Each number is 128 + 32 x the weight over its row's rms, rounded and kept within 0 to 255. Layers, rows and columns count from 0. Numbers have three digits each. The size before them is the row's rms in percent of the matrix's.

# down: layer 11 MLP down (transposed), 2048x256, rms 0.0546, rows 1098-1124, columns 0-255
# up: layer 11 MLP up, 2048x256, rms 0.0546, rows 1099-1125, columns 0-255
down1098 090:147153173078131139138116180097142102143149136141115148117123100177151085053084107091196083086090183081163139180093117134130152108143136146170097194162106105106114124065095109107123136073085177117113131117103143089193179116123110137100131086127109151120168119176172168151152108143076128117180104134166131157133126174114112092131121140121217075126132117141116101129131106139183158108140109109190114163106109146176112149100142112152188109090088106133032136102048135151111073160128113180088094166132167103120121093144117088118143147156136136125123135164157109160160139163114113121170172152141117094115123143199054131085106128087110135118154065167137164141128058114132138102148120092168131126195060129081156147093125122115223140120113134181172136206154181132130125136133138
up1099 091:180109156199080125141144154091088176110151168126091091135101168120139148139131117121160147118137133095102098083144103096057125165137116097194116140100147180161133056146059105125143133101088151116129117094138137163115082126111132148150090188128130146091141161107102144102122147121148122117114181055090123149130155112181119139174172069118114137183103095179110150101096120150133145152140112194162131112123123127153092060144133152135060112149050088131105129152128144163099135111101089093081102099153196181146153154085111194134112146120102125080135145164113142155113150150153086151189156113201144203197135169124138190145129190129102153111165114117110125057138147145150166110199062110157191119160096163123109099126111092155146119140115182119100184167074122111131137160060117
down1099 089:123133128085194107163107093147178108152157125089154158101102088123143070124106098157123120141121111181138157163160095152199155092175141129072095119144089123152122182080176150184108142072116118156141150133166034080150214131117097113092131083117095099179119141126140119185169137079087159102078174099143185109094100139147141200126057169173152102067161138088166122182158135137135135091118153077126141129141178113161208131099100142137147110111174159058159172146101123099065100141157185107116124178130059113135097120165148130098124073072174114165133090143125177163138136104172113089106101154123080104142096126128139071126131134092141088134131119136170143148152124143099074093128189109106127113108101135133142158142125141090158080152148116159168132107160121136080108124110173
up1100 094:169081112162086122133127146144125085129141094104115096128110094106194122112131146133132153170184096099131114169110111110186117178116093042132158155042119139163166133132144170109095125144132113122102114107167130135102112136088151164090131137160147111133196142152145177181166163087139126076106136166102165141117140118156147156140134166131171140103127116106114113173128091096120099121042149114125064124097141141145123102169164176118140077194062140093121087093200117149109205190150043114123179107105135082135134048115171052151143100152158122207125114104166090134149163145150139099162070160124168098120174115141082095118102172070098137113150084171149127096118135171106083134133091116138184132116115100178116146118170163133190146125149170104116136155128106131088070092088152
down1100 097:057155108076117126090181140133138118126091130132138072153115151128093139092143123092154106120079132142154141139139067098162147107169155163097105142185086158086172130167064113131097099139133096133180154146104145152073075124171131087099130175086174129120156133109085147120157080149117115170169131105176078138145097138137164094107069148104136124092087137088175106117134183118094134156178120133155106131125163033144129154138143097172120122097157090121111137153133123125111133110105124089121148155087096115169149104153113170143115102203112141109174124163110091161133109149133132112098107061128140113053077078158200173143142164216096139156169104105120077149141110119166109141123149138090102114142139224144125167108110114108081116179202105160075177108155152172057189061124136
up1101 104:164153095119153132139144199087099167151151153038119144178153152114096104163174143117143065109129092107146054108152094130125134090121131106129103152131163149139110136100098117124121137093127066071097136152127148114092059070186145119108119179158196086090164066118113116164173152144100135156115175125097173117169183130140117169116101103104123131133074176172160156109131111100135142160074175064167131099124119139149083067108151126069149110143133188148108113147069131083100123105157141133138078141117092178091066147122145133061119124118108170188108160097172174120070125156121079119162164174133169143100131117133112072132187109100135149157159095113089052142184143131138112059113124086155138168096132084121124099128103122127120121087130063131136131157119147098085151216115132
down1101 109:116175143121088124047126129085178077131198143160096077127174133170135134131113165114079139094184129117139161142070120115089089097164116121123107102152215064119130101182118096157121166139078138187165118102158150161115131135075111147121085095115118155135165146074132048171132108153078098148122115094173135163168192149192104165079110088136125133136117116172188095143094112116128176136189159118072129135120133102127121133186121141140120132083101123137149092122136154123088110107172122120162157148117078081100096148173120107071092095087161139131198150078146102097143109139080161104051090050131160098176122111085108142171159099080156093139114149149092085144124100152156103139116094156177060135126131125104155148117079141153123139124130159147137196119169154168080099152147106
up1102 098:142132143161112095133111134103164129059131115100131092096129132120130203093135106117150081070159116161059137121135153112161175151108176102133160116130158155135119140144133173095146107123185178157175187079121170059119100120050113121096150092126170086113122158151115106099144158126100129136110151123101160139134158143116137125160144135143151134177114125128182102154148179112128117209090136097120119149101104099168153099140125153156174114069112121075108099071120105135109154220090142125095059096146090132113117139109046119111135138140146118229125090139131101180131145115079148103172118128074140199184171154131117102113080125176076121071086158154098190099080104162146089117096089165143129116104113125138137152147153156125084093045124112150086130183124059107157193163156112
down1102 099:188170164155080148074160145080078188156084118162170146126130176136120156152180141101102093123095103139091129115023117108162139134079109106124107128104127147131150146163125176130173114176165153172154122136124154172137135143229132104124124155131068132187144121120139133094111156141084116100144138138147123127120087109151096192117101104120087139095069160158120086085074097139118126076114145082130139152162088099125125086140105058104126129154113089180120105142126137126141018096105138115200133132111102154118143111139193170137084169118096059084139132102122072094131144104101143140115130115177129138195131086160158108101153153113158089138155089115120047105157138125180115070178090115097141167079137119175145196152149154130093192163136113142113172105100153095117144159092134
up1103 103:093152097089102111151147083073112155117163157082133097112177114175147136163141156156105075169200120110127127118098194131135136154142168105165126113121114133108145101032122078136083124174128114095120172096150110182111168147115104165048163160237171101121040139169115074113157137100089094151082110117129157108149075148121125151091130114147097166143135139173123122202133127107121129160122159113125124088137166149069156159113141148139079062149122147150133120123143108138117137124139142124160099103076132133115107065137101092050074164060118143105128157148140139091126157132127180140174148084137099108162123099162122081142149067095141134108092119130153166146084148129148164131157130160104142159131138194071126062183100113190085072141160078122124110170126077103116172179105124
down1103 105:139132111108112173141158147159079113159147043137110127081114083124103129089123155162090081091167127136126143157143161158072155095089175136130075162201041099156088163148093052119125090176184135105188129104121141058114098101201107094071131127106105080134191103114125147120125119108106203133139121094082130136115092071117088108190208100115167114086112102117168128144119143107164163093153149186117091036134149134098114140119156163135135190187102115108152116131147201127157143073136161126150137136152145134109155231124105140138148139147130163139175121116153075165109138124134146083195124133182143164134095143139109123119135083136137101118158171080140087136151118135156143114153153149087089153149149104061169135127166126081131119134124096151088139115139164118154130150174126
up1104 095:139102104108137141129099125139155168145149147107108078141141144191153132082110150095128133163146145124150150103201108109145140023180156144129111081155099089073145132103173141119072173134116098078120094113111162145122076164097169108125160120109142129123146105134068096105197139129148098100086109128101099119142117188133089097065181119140131074122173138128096143149129191172117118108123113125146101131131124140128204066114131150092091129172062150164067145204133086125099166141166113111079179129119100205073172136098092112116100152129157136153100176145105138149084128065107109105111090165142151157118070075136112161206131081147120117192130132145134081164190153113107152129121153124186153129092154124158119124124156147167114110089096139178147133192134091137047066120182137
down1104 098:123156098075085116168113117129138118121174082103135124149134117156131104169109081158144170122139096142085127103132133123068137160126118154140201145106140141169152146124049113179115187168143174133166189153180131103170146066141125101170075103133115073099208157082131142158088075196142177106132110109145110099163130097122151151185110134181122122098168172137109141091120103170101093124151149108148071117109083124176118125128122115174181097168189075121119114101110153121096094190140151154199119094116133106155126110192131168114071140106099144187154092120151127132138134113097121145133109145138166075140048128104142116082122188156113115080124123080124178105101115145174080089173091133156079093169149107103138158138161104126134115184136139062109072098130165186166160064090133
up1105 093:134145144205152076232115145078126163109045163169108095133178102124074155085181182120104116138164137155123140129157116138154139116132143115142117121072198150143105163090109157112139138128113113105109091163083164134146067139140150181126093140115112136081117069144160096141168196099151125137118181076137157079096081170102157175148135151131096091157177132124132147134173142118138082158112140085141187128103157183105068101117176145166121157105120139100117163139059118127099107123118106130105188116125099134103091087146082097117120097077177112159083082095130121122043129099160158154166120142143127137144135056125136140097139145164123165072150103111139165118137162139100121130170123176152141129100081103152162077096212139196139125046113118202139130119098114102172158125148122
down1105 098:150151146155155109153125134103116100209138148174148148090121130131097116054118137083138142135184162104123151079189130057147146135137066176120111104105139128130135110107113146065170139171137092154162119139141187156185121116121155098114167115116091120144139126125078092097170118145163178178077119135107085099102102087120141119143140185082167102153203120107154119154099171103093105120148164112127137103135112207119088153173131126096074188162133131151128173095192129146118079093110098126204115145118062145104161140102130176105164065128135130107153123086091121143126146074054065109133088130072149183133112085163163160096145170165064160070151135139159140086179181132149096124059100166136108146086100178143182111150127146162141126096094093130124087086116098123140082136140161
up1106 101:109117147103066125124090149093093153108177192069100078206127138122123116144117178143142097091154153169133103114123131123119167185173124158085094132117128071108086136106082144105061181155164115146084088146195181121120122106093109141145117182134112165140127087096122163168092104099111143097180087158136140119158121179108115170183129120128178115115104097186102117112123138141117167120091181158139147195104107088137118164143095127074107138144149096142131166137107167125140189148094085090120177163168118156088093056133141131113040131100144135104114111125170117184106184180123137112097123156075065088078135180088127117085157101069125094119170148126123110155136126114084158133164119167149189150068155122175132071091129090127167130081092128162126169075168078141121146129094099
down1106 100:093095070129136046124163166153092144094136167150151130105112123151155097121146117084095070147102135116081165072112113148136071148152200129107190109148108137094143083136117089163107130120088150145160130132112124090046065143129092081090132180210130070111118114121104143125195144117086075196151197120131124201182101083117109113119116121132124151101162096115058142099135141134121100132086168073137139077107133156087167152191176126107148108157079155117114132079085151181129127154143146129160133093063131124095143115095117107126147100121134184121153121159089136153119085132123189120152139121110086138154128074155104121167105159075068158151125194144136143124099152153158124086135146069150072171151179106158137144103143196104117117178070115121117132096096156123163175109094087
up1107 102:146192099143111117162080142116153177132114069134141139126189109127092187162101118134116114131119095111122101162119119105149129134142133144118171170101128177097151083096123161169122107183120097120122109126105172098134128048133152121106081128138098138048145144123127075141144190116147127184047174121146100162125155102076126103129146088130117134118140080121145135172173161120127101191136179100128116081172112158048115154135170158082072212118111115138113078209101132178147186124130158127155140138137141126144135053204129075118094168071167167135098087112161130139100209059136133136136117116085132106148142165160104081142092117136143127131130167169099113116113092105156146137152136148104173188114179150109138157174186110118130042160104111127128135117105092097183106108200134
down1107 097:059153121127144127147152129113133150158178134122114158128102150154183100133123158078095127095197108160130124126209201099160121070138140141084151069173133095070169129111119138126150148141123113164161138157154079098115172082115111084132181092142041092155101171142159120144121161154106128097099114158143132116073110138124166124184089154166143166167105121096098138070076155145130184118160145153162078110148134161118077094128125114129168059132083177155099135084123095104111127113154152156185125101100096165153079168093069177124135050126150120175153067130124118155166108083151133133081141137110107121096167085137153151118186147132125088186137160148152105114052120160105111081068111163115085089060138185145147111121152141108133079171102118090091142127148140114063159074117146
up1108 109:157130026107127104134076094090143119170135188149137149157169122128144081187128177151122115133072118120104078105136096189130143089131144130158145162103099084095137152120121145122147149124148108118100163128083091077152113096183163114106108174165118139126072110174119111166063137091058104134049136160153112138086145142182164140103109098144116111084039143164109070130148094160118111139095159105129126166079102062154174085119113110115170110134153165131121100131149118120087181119122174177184119152126110147092070168110153109102109106081137158141136127167142170168079093117192166102107152148130121078122154144116096083074106077097114164115118108144123141100132092224107151168077086129148159153081136178092117112161104181181128149092135122167132161151093125203083138146128130
down1108 118:089142113142162102186051120138071162132116126117168102129116140147180137129126144116095133157094125140089105100152149120101115149177104126068179120147154132121140096118117119122146113099139174159089124099114089097086143103103114143143119159185184117083107147106157177142110196121098074157098113045149089149122135099145086162117145152173139110143163153133120153113165150190108102091115113128147147122101132075057055147103112072136210142113108091096083137145057113115121164121182089113091169049118170153098151174155132131169143091165164106140138127130192160121108046147162071154117176128130114122162131100187211171168125119117147112171099170171122108099148119192135150145087146108078146101103089082145152108121175102159138117065099114097182163129148129127194106177095137
up1109 091:126112133167090107164114130139151185122189179077169088134138155154090132099121110064134113144194074113086138148101157147124162065133174160135137141152168154182103145106220121106126072131141098082127133080113136143116121171109129129126106112160100158142148092136155155110146127118098129150058164121138163148189125144160130157143171147153104100131126065105119133143151098122110102139138135072051147160047092164094106140113149122113103179181133168156137091083169090133069162098165072132099128085096180177131100130096103131121180132079144147171113186129160127134084074057096119087136098081125140103074118082087150142146162184138123116101178158138153101133139116129134098128202149097166157113137108179087159090122137117217128148094134104198161077106064127163140103148119136
down1109 090:110106070113165129125131144119105121109134107128137064145155138121133150033096112108093152140111213123115088067137080121128120169157143118175141102102116108078107125163111118113136137097115131162130100170120170095135113099127143107152115181038105157164130198118147154125110078084103139113147082168132120174081116073092173128128108193168144139113203143000153165155109129109121132100139146114121085062141160131111098148111131167139102109159164124148113154084088163147187099101171139091164124159132150117118196153181090103141183154148131088094136098152079125108149113121147098092124140152133128177109100174152114148129150125095087132182140140079133194134141100129126133189099085146118116149127081107134202106162109145140089099167106134079132141106116157112119082049135128
up1110 098:092176132122116153139127148145016130176110097106095130186158124108143106109145103153155120073141155124174125116186199123156081138158169096140118071131148107078195155093174175154130133116096130162110108097119135153142123111098171098103127158079114086139140152158180152102086136110086194114155092106135191118110104109156122086132104120149170131156119084177064136149222123132131122143127134096153143160133145131124185133075121173117144105185075146123125072102109150135153154100115072116084081185155117161111174164133127069095118134085099113172117087069104116094120162126086143094144155133104173120130063150115123167105047083177116130069047158124096132139184152156140146131131185124174118167102116157135151111180141153126139134160072131146158167136111102119161154134102057
down1110 104:135118145117125182074130099168147097118150141198127206116116134141153139173162134095131169068151173092147145108149088113116079197090130115120116101123142158118135215112126103042124148133165131097093114117142151225090109160100105077131158114052120132166126136100128113098126128118053151137167174173148154111151140160077065141099106089074086083101135111240086112173100091117136171155141161106138156128164167080097116148130109149140132082128093132132109171113096136107080154149110110092072094074171131083115131079134131143104090133142116098111116117146132095125158157160160142134097143194154202146183121057155160111182108162077175114124108124131105133134128134165193169130129117126143156112096155157154067119140060126167142103096110145089102149132125138094097094132126142
up1111 101:127075191185153110141058124096118156136127108162115123128188139185086124121145150158086052156123152157077147107116117168065164146127131147153107113118176133102116119141127121124110114146117140067044179157136112091096110102116120108140135187161148173100060112178079116169123159117202169084120106139121162084114187111181069103134130118125187140068158104166135148116099121074138129184141124149119171149131102137086164145147182133128110108129128129071120126181098136104183184158137147096183149169119147098079125147120136118100134105117152163126147194148152137198117144143133110161088120154175113062126049174126111111117140094137091144053095108129086102081113147189116112166148144070091155123099107097142102089142145195146094137079120149139156087144128087149087092073119105
down1111 106:132137146117141149037137109195101164088186141138181165151176137027118078147139116162093059070152128173148073100167164115125035161111081137131154109126116168175141153095172116089122156114147129165138148131108107120092108111121100085140131140102140077145109187077090166116137113139175145141166120118149086107147099104112151125095081132165135095112134147163125146080151069133131165155111116114128148119113128172167087173156145111112140125099131110145192128096153117139135120062096188128103103137151170143152117170126169140180138094059118095111120126161092141103119123118144160098154153132142156085076165172137148129136079162143118102095202112177136167080045129115118162078156061104142113155186166151126120130081090083085150148200142142134125117149138137193110109105071077
up1112 105:143121163157124106152133173069138116138147112097197087155178093130176118156198089107108082110098122106143172081146156119069151108199151125115198146101091169118077104124100178102132176115147079070122084108148085157120174131169166166113116100118152154097082149114129128084144110138105130168111161091173111140132145110143109097133168146148108131107103124137105088180163098160136141086151174108207143146097150136138105161135169078126103056134114140106113086135098142137102140136169134111157132136133167199126164088081136177104089147132112097126110134117153133140138068102139086087070189168117089075202149169093095127162166087145118090142131086117097182139097145129181174084178154068137120189200144172120142151065151124144097123115143066160140112135115144084088156147183093
down1112 102:159144064168181130098109078165133109134104164129149149092106161069096133124107099133164146153134185128113123171114128113153137154118140137161102139068101128150192136109108120109140160124188149116096092155134139177157156093114117154091170108145097130094127097168093080166153146090136119126155094119111092120152149131069096058126102175083184161133156123109130149111181121154153108140147088147135108129151114093134134117090089122120101216123159104153141147086056146203177119098121106156120132075122147094121099171221086078130179089111166141153114119144123176118221166162133136154178105131165137200083136129149129138159103097107118185162015094137168108169068111115089081170168072138131138056071088146138109153145145150116108143120107125099076144106139085155111103109111141
up1113 102:092153134129106060154151110104135133095107097123148128120097138152151094188153133169139093164140093175114098079147213173152123147104147140147108105078094166115121108131141154135169101180130104070119167125143162087125076156093115073113091154193136119111116062115090100176128150119133126123115141111106145184138113159088107170183062144132126147156091095114118141171172134102149184069120130090117099120075122166097182160121136091087122139167140082123096170211161111111078139113171155151112137128134090094069156133099174143003125162171128142070139170187118139182069159141099129107130175171144147129130087124142118176137109145120146099149159126102136174144110179125103119170147125066124171132084136126130170078107131129161153129102149150141158142123091125179218115195155100
down1113 096:085146176144144127149109120155133137097102082131103119087065078150186124184162174152123144166169128055143156159099132131107081121172110137122080100119094123159117141125116073193124147109071172106193167084177173087127101117102105127077122151110119095148125168166120141142111124105170112138141078075160131100053127129171136146145070085126071150129108071075128136209080098105091121110186147124140104107141157174087095077121142143102157132161149124140109182144145135182180145167114144074184183159110161150109110094130137043170102102113117149149159121051110112146102099104139159129198118103139079099186169111154108122075145138124128107105119086205153093114123167173152146153143101162114113130092163114097190128141085132116101096082103122129139174161084126149156159150155143
up1114 093:140178144126076143155118200104094159196075116121105064107152136171136109150169169167179094163142107060111096104145137120156174150118179129207156159102128159161068067173107098105135134119144069131149114135115170074094110120108147115105110205121081135111077117137096095112089087125128063103132160154169143153105166094144124113126114139127060114146099097116139087140186140120102162160133156109119127136107098106152121062075138105138112118143111054130096132139159173149149141134169094140106086087099099068134110150137117166120133085148128149190147138202103104117110155130183203130143141101123115117130120140153146135111095202109131154102128152138123192135111069135172097120145083128167122089172179160177114107097081103154109143125121154120140047158064173098116196097077101
down1114 091:129155105174063120128145053096144136105110193153124146128138131139126126158100177094088086187133094093149140123133089149122149153094141157129126084126149037165118116078134082120140134162097129131147125176137072067124158134201112165158107076136105104131132088157107096183135160091188128114063117105137104109103205118100129123097153118167097105145139153132102131162116184065160093117200078127107178137169097190115167083150174133180097095146069161137122118152068098107128129127077112149163090159111157116113126174141103142108119082135101060117097150110142094159142089128096132124134106190115131132142148200128138103150154152129066144125117149126107110111147146107138134133133099180057081151110144124083173136149154134070083056162111153136137203111098152153082070171064106
up1115 097:122117108102122101096121170135079168144137102191108103152151143134124136143200145154145116147160074139098140179108107119084182114140140076113113109072180130145106121082105116150091136147157148142149148128166112166158103189073112220111103130103113153136124145051112152134155145117098112093146127131115143141127151255135135122142096174182145167121099165170162145097112172174083108105096132178135112157086102119166129114133147101127113163139122039089144076150120087142106151126121137120127143099163133106059137164092070123157133155108111068142114130147160150112099101092097189117064047150109192120154077158098174142084118174108083148081089197147152161141176106156104122091150149114125198197127165156104126133162059099094127113140143129152101122163170085106142150118112151
down1115 094:143118082164150106062106080149183136123143136108064066117153116115149137090156128084157189127109222149117158127155118172114144193136140139166130052102096097096151073123153137144121123122131139156165107109070133153155138151127121076138110132163106139139122186160184113110100097151078161162174149118118101043134115122075109176103155105177112121122097168106174138136111157119102113073183061095091077142166158154159131077095072172129104144122156170179115094104142121105130201171129102117068142150138138153153136140128114150179121149168095114132101149154114153138129123159130099135143148170078122150113101100118176137123146219152104162078170140102094108094210151117092147118119106173102083058145177162157184101171154116117150100099166063125129150103127157105091130088161144
up1116 103:080131164133092123169140121122072074166106138180159138148133171081153172123086141153156103120128143079099102155133160161069092155122130134107135109161121160157195144123158139123093132077186159086127175147144132122152170128113136119081147110117098163133079119053152153148144091078136074157131115160075110132149127144127105141132146145188139140130109177154162165191138088181125195142118112099120178148095128088135196163143111097162088177148110057155082120094132102150132138166108106195068146189135103142128111170112132143141165154130113173171120091098192123083052135104111157160128034081155161131081156133112137124119117113133126132082110147124164188136162130189136131142174097171210146141141137098132098111060157122111197077095095130193124083154094113145130123111158088
down1116 106:205049138149160173123202112139162094109152115127103159140192150176070183121092136091091156087155160066093117152091137066159120154144093141114146110078105099114159148164136049057108072140137117116164117125161116142172105161165110128131177145123159125145129108132081125065080102148103107124162167123158119120106127113159153123101148082140134133090130209168157094142170132117124164093112150092171101187164117186134181120152025096118139137132142131155138151160141192077127136160118102158112083115098155180171127136051130186118138154113097108140146119157059084143060099140132094106108188136115126139141099075163163159113102160089116074107118123088099105115136185121129155128078115137159160113135123128090135101119103166089088099115165097178154110144169138181131112153136114
up1117 090:086099118091172183128130167072110105132092187153113109098132147140104186097164189128194154111088112152165139093177089169107194139131139151158126159140178077120129198106143130135132094191140060093130183172123165128166155172136107137093123176128122153119088122113166149232116169104152106084133158108128090142127073105103140102112130175140146092162128138133060153103175083136115079188107095102163107143046108112093147124094116096120092081094123100103185110210121114103092099147171063088136128119150112161112130147118116181154179118074136027113130143152123079125144133110125094136135079173149112126103111094166130122160164137083196152089107152129074130089081104140139104102150122121157151145141133091121124175156119187107120134117107075111108159145113146141097144157117109
down1117 085:121097115136111091124115120160117165141103057108150093102111110099126138050111088157036148123170125153083138174146143155133134131132078101118141049096096178160136148125134107125153105077121119124160105108157124155125099092150160117089105087129088092136100117125101114082144099150162124128133119181140078106081165196165192178100173050154061167092161139049179140098105159159083170054152141124128141124138126153180133106152091134151173154136076096074095129096131134127184179069140106164139149140144130033129082077139136086130162118155124159095164086131146167110121180157127183144112149139153124145150141129071107136125110062201074128134094103112206128118129133123103153117103165098100113102165085143139123129110162103181137185154115137110134107143158124073125113105183119
up1118 097:165147099126166120139107168120129161126094149129066069138156095133105187119205157124174081135153112096142093115189159113145126181194173134101125101109173139112147155125149110139127163168147088085131123151082165113091123164070079113104089155159141098090165131138071097119095129112153160090101134091155140087162112137170123199128119115124171113086072094108118183086161145151175097132140180090087148164058125137086106125140155135084130165152096173139054167192137110111108099051128114107096127131144126119049177126113134123099078131144138084118085081117099147127083127106128146118097106122127134168116105132178117088097057147132087126119132214111197127153111204112122133110117132171105163141112119157096131109199137171122191139097131071129155082112137097153100178148136184
down1118 092:139114101176145117084156159202091155126162091167134166116134162123147130104076168166140080136110127145161168169168146142077117173159205179179127085138123095092087118124136113140147131130125116178120111123123132187089100205144121138142140084072140147128146153163117097131132138110194093180150064150165053067142141137129164095126087171072122129147104122000091135125137148118104112121126101121099144154103102127132117112187147151173129125135077130117182153106115084095119099108119119164161097164127161171134111193121193166119107168126092146138101145125098113171158126147120159083181176113068169164140141100101145120140135189099147151161132154096149119152065107123194139108101116085108168119145117085120196174122084119106135160091115124144104095076085069112084095138092175
up1119 108:160172110132119106158181169134149128144142116105151100133140103137115119150156097092144084144200171136184139100185141100091119154127129122090097119068144140120155080109141168156112143115173109139136175130120133092112125061114173157125099092124112194056142083126156079136121141097103146155093183129106139101150105095147101141146113184115168110124169161115140114105189151148100127122126149118065150119102124140104114092145172097150122163123112117104123164105099122146111117132108072083101111151113146126115162063106108092075084079142149077109115163065171103084101085163121164041109096116195133137120135084137110107087125071141049172134112181138100159190162157125140121180124151155145095110124199074096113086153189166116211108053126141149168162088135118057171176164157183
down1119 117:140175151089159112209123166151073200109093106144168113089111105122099124105147147140079140164140178152169162127137157096115132136134164113045097116039160167114066154110140166190157179143147139156104122153149214142163132154128116096088189121122124120087111102106139133149114092115170141098121081084111151155121109148144059096120079161102146100122126116086145093122189090096141125116171157064136094129078103134118136082165137089164136148140165127120130179138128078142138133130058067110099127147178133137122139146219098067121148107184151119108084133167142109099130094112085108109194143178111094168149115075110169122083130132092118161115147116193149136126141146139125072142051111183093106138132163069141130095138110135106137069148127153096185134057149138153136143098142135
up1120 101:055143092142130106131117133131089148092117094133067099154123115141085081136138175150135098127141138173169081151179126162059172078167126097209138186118130088096115165127154129129103088150159138121123146117182111136130081121095123136098090162137085143095098123097152135166144120098125059119103123147101191122101099180154149143120091125114139105120083101128143144097125154127066158090156131110123127076161170143088190061048099080110121137134158100091086156096172099217109072115197170079124113157058127150100118160050132137106136147093159143191095125157151190160149140142160207100141172138088148166142091132153082076144103148200134115153089120181114135147165078211165129126133149142100143103122115114166104163186126171136134092116135114145122131096122117135124121138145123
down1120 099:093111101147132136145098106099170096086080168123154191105146195112200072170119128158120105141139126135126101136206142158157134146142119147146148107140110134089130122099133134116159158118169096170139153115103163131101184142115154111144097112081124134123094196147120096134094141135099097187132097190180131111148170127105070141103108116099161163132130107178140135200120109132116134168072166099125136115121070122120101142092120167073143086147063111169240088158111163147091124069087141116119166163081102114116182073111105102120067131123133097177141152116107145069096148101161171180138116137112114159114111137143118109083172015114182079155114079152095186107118102097125083117142166164090148210127097147144147157092133120122139139144115120134190046161135127096138133098104101
up1121 104:106153188146111094128078153095171124167142125107082121175114108148140096102137141137101128130137161118072120109137141111138136120195083115179144161139135113120147127121117113107124117169173124136007114139150109156140162118116134148089120143163145185141085058112133090191137102114074152131107097105107124166093120118152121127135124152087077078121146065148068076136121134136120097139120231155153182099059091128093193082073130170087051177111136131130181137172141114154155124111145097138148066163120084111089098080112102103128130067125170155083127086161190143128127184173138179095144161132107126163136130124065079157097175163082130141129130137093120140127119161117158079135118111142163120170095205135143135129103109119108183197108084141121149110127093144133209177118111152
down1121 106:162152084107092100133121143147120136074157137102140094152183182178065167182137200126128156122116167100142111124120133145109070137189179153111196155113123147157124214125144135149122132102105146120157139116135095090127101102113093120161146078148125086138086112100147140119078125131126081147158124150086116112121101161120102140112118098126169167119100099142146147113099127097196186154151111192152065129115140079063135173117114104094120087099156116054146119164091200107114110167132163154115176122142179124132150072134154187100120152124159169129138107120077110115072132106123151134176132112099144130109142090147171091175107133191100139144165138179091109098162109061136225118145130144160072118112099065147084121149131128103133127110116198197074119153198065171146111143177089
up1122 098:138153162141129116143176122159137060170094135159168127115145173088131185189132178185096144124114075127128163118145085113072169133147128125121130104151127130157144110149114108129100120128117099048109102127171138151099052149087110123061108152194125129136123153160065142157107152104106171099065098050083128162136117206150084115152178100132167151132065169092133163104115109155097117126161136182142138111094096123088119149148175085128142123176092107109081096156147101070098183084143180084064151045165186141116125095118160133080086115133111136114127078107157163163131081191106148128110096204146089111125120132133134117148161096155116189113081210110105180152126162110180121111122161089153142149143147161136107105156167144129175145121067124107127165128114133139150153136170088
down1122 095:098142084090143135124162125099146083159126122150139089115072160105084083152116120113196162190105122093098165130108128152101162071130127133087113123165119139154131114141097159126107110136125096104160078070117131156157121137058176121091126114139169170087169124158178100143192136154087098081109194121169164129100116089160127072109116085082121085143121142115079138122109158097136211143171171179091067129134091179140086162147114104168110036146078114136094117139144155114182118133114106176180143126135082129096056174105115136105102113143093103128130095119160109142151103125189063111131104126157150112115128137149138151149146116148154160124119128153104092138143167156140104168141182201152114086079139157189107096137211168178098079097218079136148088106165141165115171105103142
up1123 094:164122121177146156171183099150117131078152136076125081117140083125150112077191113085131143130135078152065146061160118112184126104098109065186142083147236114069204167110172112136119127095090103115148110153145099179133066135092129136126149099152150081144117112158134173135159108130104119061074164097148174097134157141098184155133137169163108169136155150143098123148119120133101140136093149108115162155132143078118129147140108138170138077205128198108173144154241119126064155125198153128088118100115111144104123132116140155144153166098097114191119195105144118113105123168161189166134129176112110175113072147101189102152149103104171128100096122165094179072150154106111126138155102103151116159145095113095157122122121163151132135119094144116184119121135113127090142174113130
down1123 088:114131145122129125124090159109127143119123113080102090116158170169135102026109167077152130128117219107163148193086118101160156149141146089089142174109145169172097148143136134133157179092199137144080145188127131147139099141192127101158140139120090175131068134146116156111130181112089112119113109164085103085136118139087201114138073102096183125160202075020178133075135131121127110122150107134143155125134133149141108139135114166162137148092140083203103103105062145154144097149153090133162147149108132100090117102159164102175119174142175133106120122119139115144162152126141124122072099121132084066148123144181113124159122180137116111128152106138198114165054116159119223154126119107104112136095141072091073139144102147172138102123106134113118138204136196097120113087106141
up1124 102:176117102176128126164138114122072075149147191162136167144100079140118085222090079150057090148110124127125092121162114137146110141162161179155134101118133104147134131164203145175151178143143128121095200105153139148124132100145163126121105195166101134190108151174117166219120127085112125158084129098135117140138146129122098172132111155108093153161061128150114160109173161086064140098140127080118216165112101136083124081179128130110139134122138178124171111179176090111123102124114125129069128064131113125136047123114081093133131137080137152079148111123158112141133150156170129073135112049191156151101150148104077114122109113130130134140082103186154113089105122139173107142122145098098140089154164100118188155126141085108096094089150118122134159064131153066126143066098094
down1124 104:075152154077110150113103095102100128153096125154122116147093209140092157129177140125167161123105110143202145112110129135161166099055145150125151157120140141144101186141104120156128142157109109056147107132099072130125176104072127110153150118118126136157148145074133100120115092158087183132169114052168136170097123089131157113125079110084176073079125162134136135131180130153116100210149081109175072128145105073065128172158090062123127128160110108176132132152233106159103060128131132114172119099128098165164163142155152196173158045149085117111151122124170102132127077075079104150121130115102116083162138151097124095112107204126156113084130124124087084123132149151068127118124078178141160126182133134140133096118127206147167129074115127138143132151134125138128144132065127
up1125 103:063131131143114129126115095093155140105162155103137122185075080109166128144149088127155137163181153169148132155154102109153072094063109101045169149141098158116167178137139122166110166087169077122172109093163110181125144140151148121073143176117157160111084163086075170136160145095136090096116167214077109132131161138108140173145151080124161126165125079173129151180064117144116175140074115178096229135118126086054151137120188144144121124114068149101102120121112103158116132140125140135101059153153100104109093153100098109076110122135124105166133159145156129169132137111128116131170172080112150134132115148105095125084158115095104132124088211182103108103148135140120157151104169163131148126090088164099107131070141117089103066096079164133153122140187154165072099157184136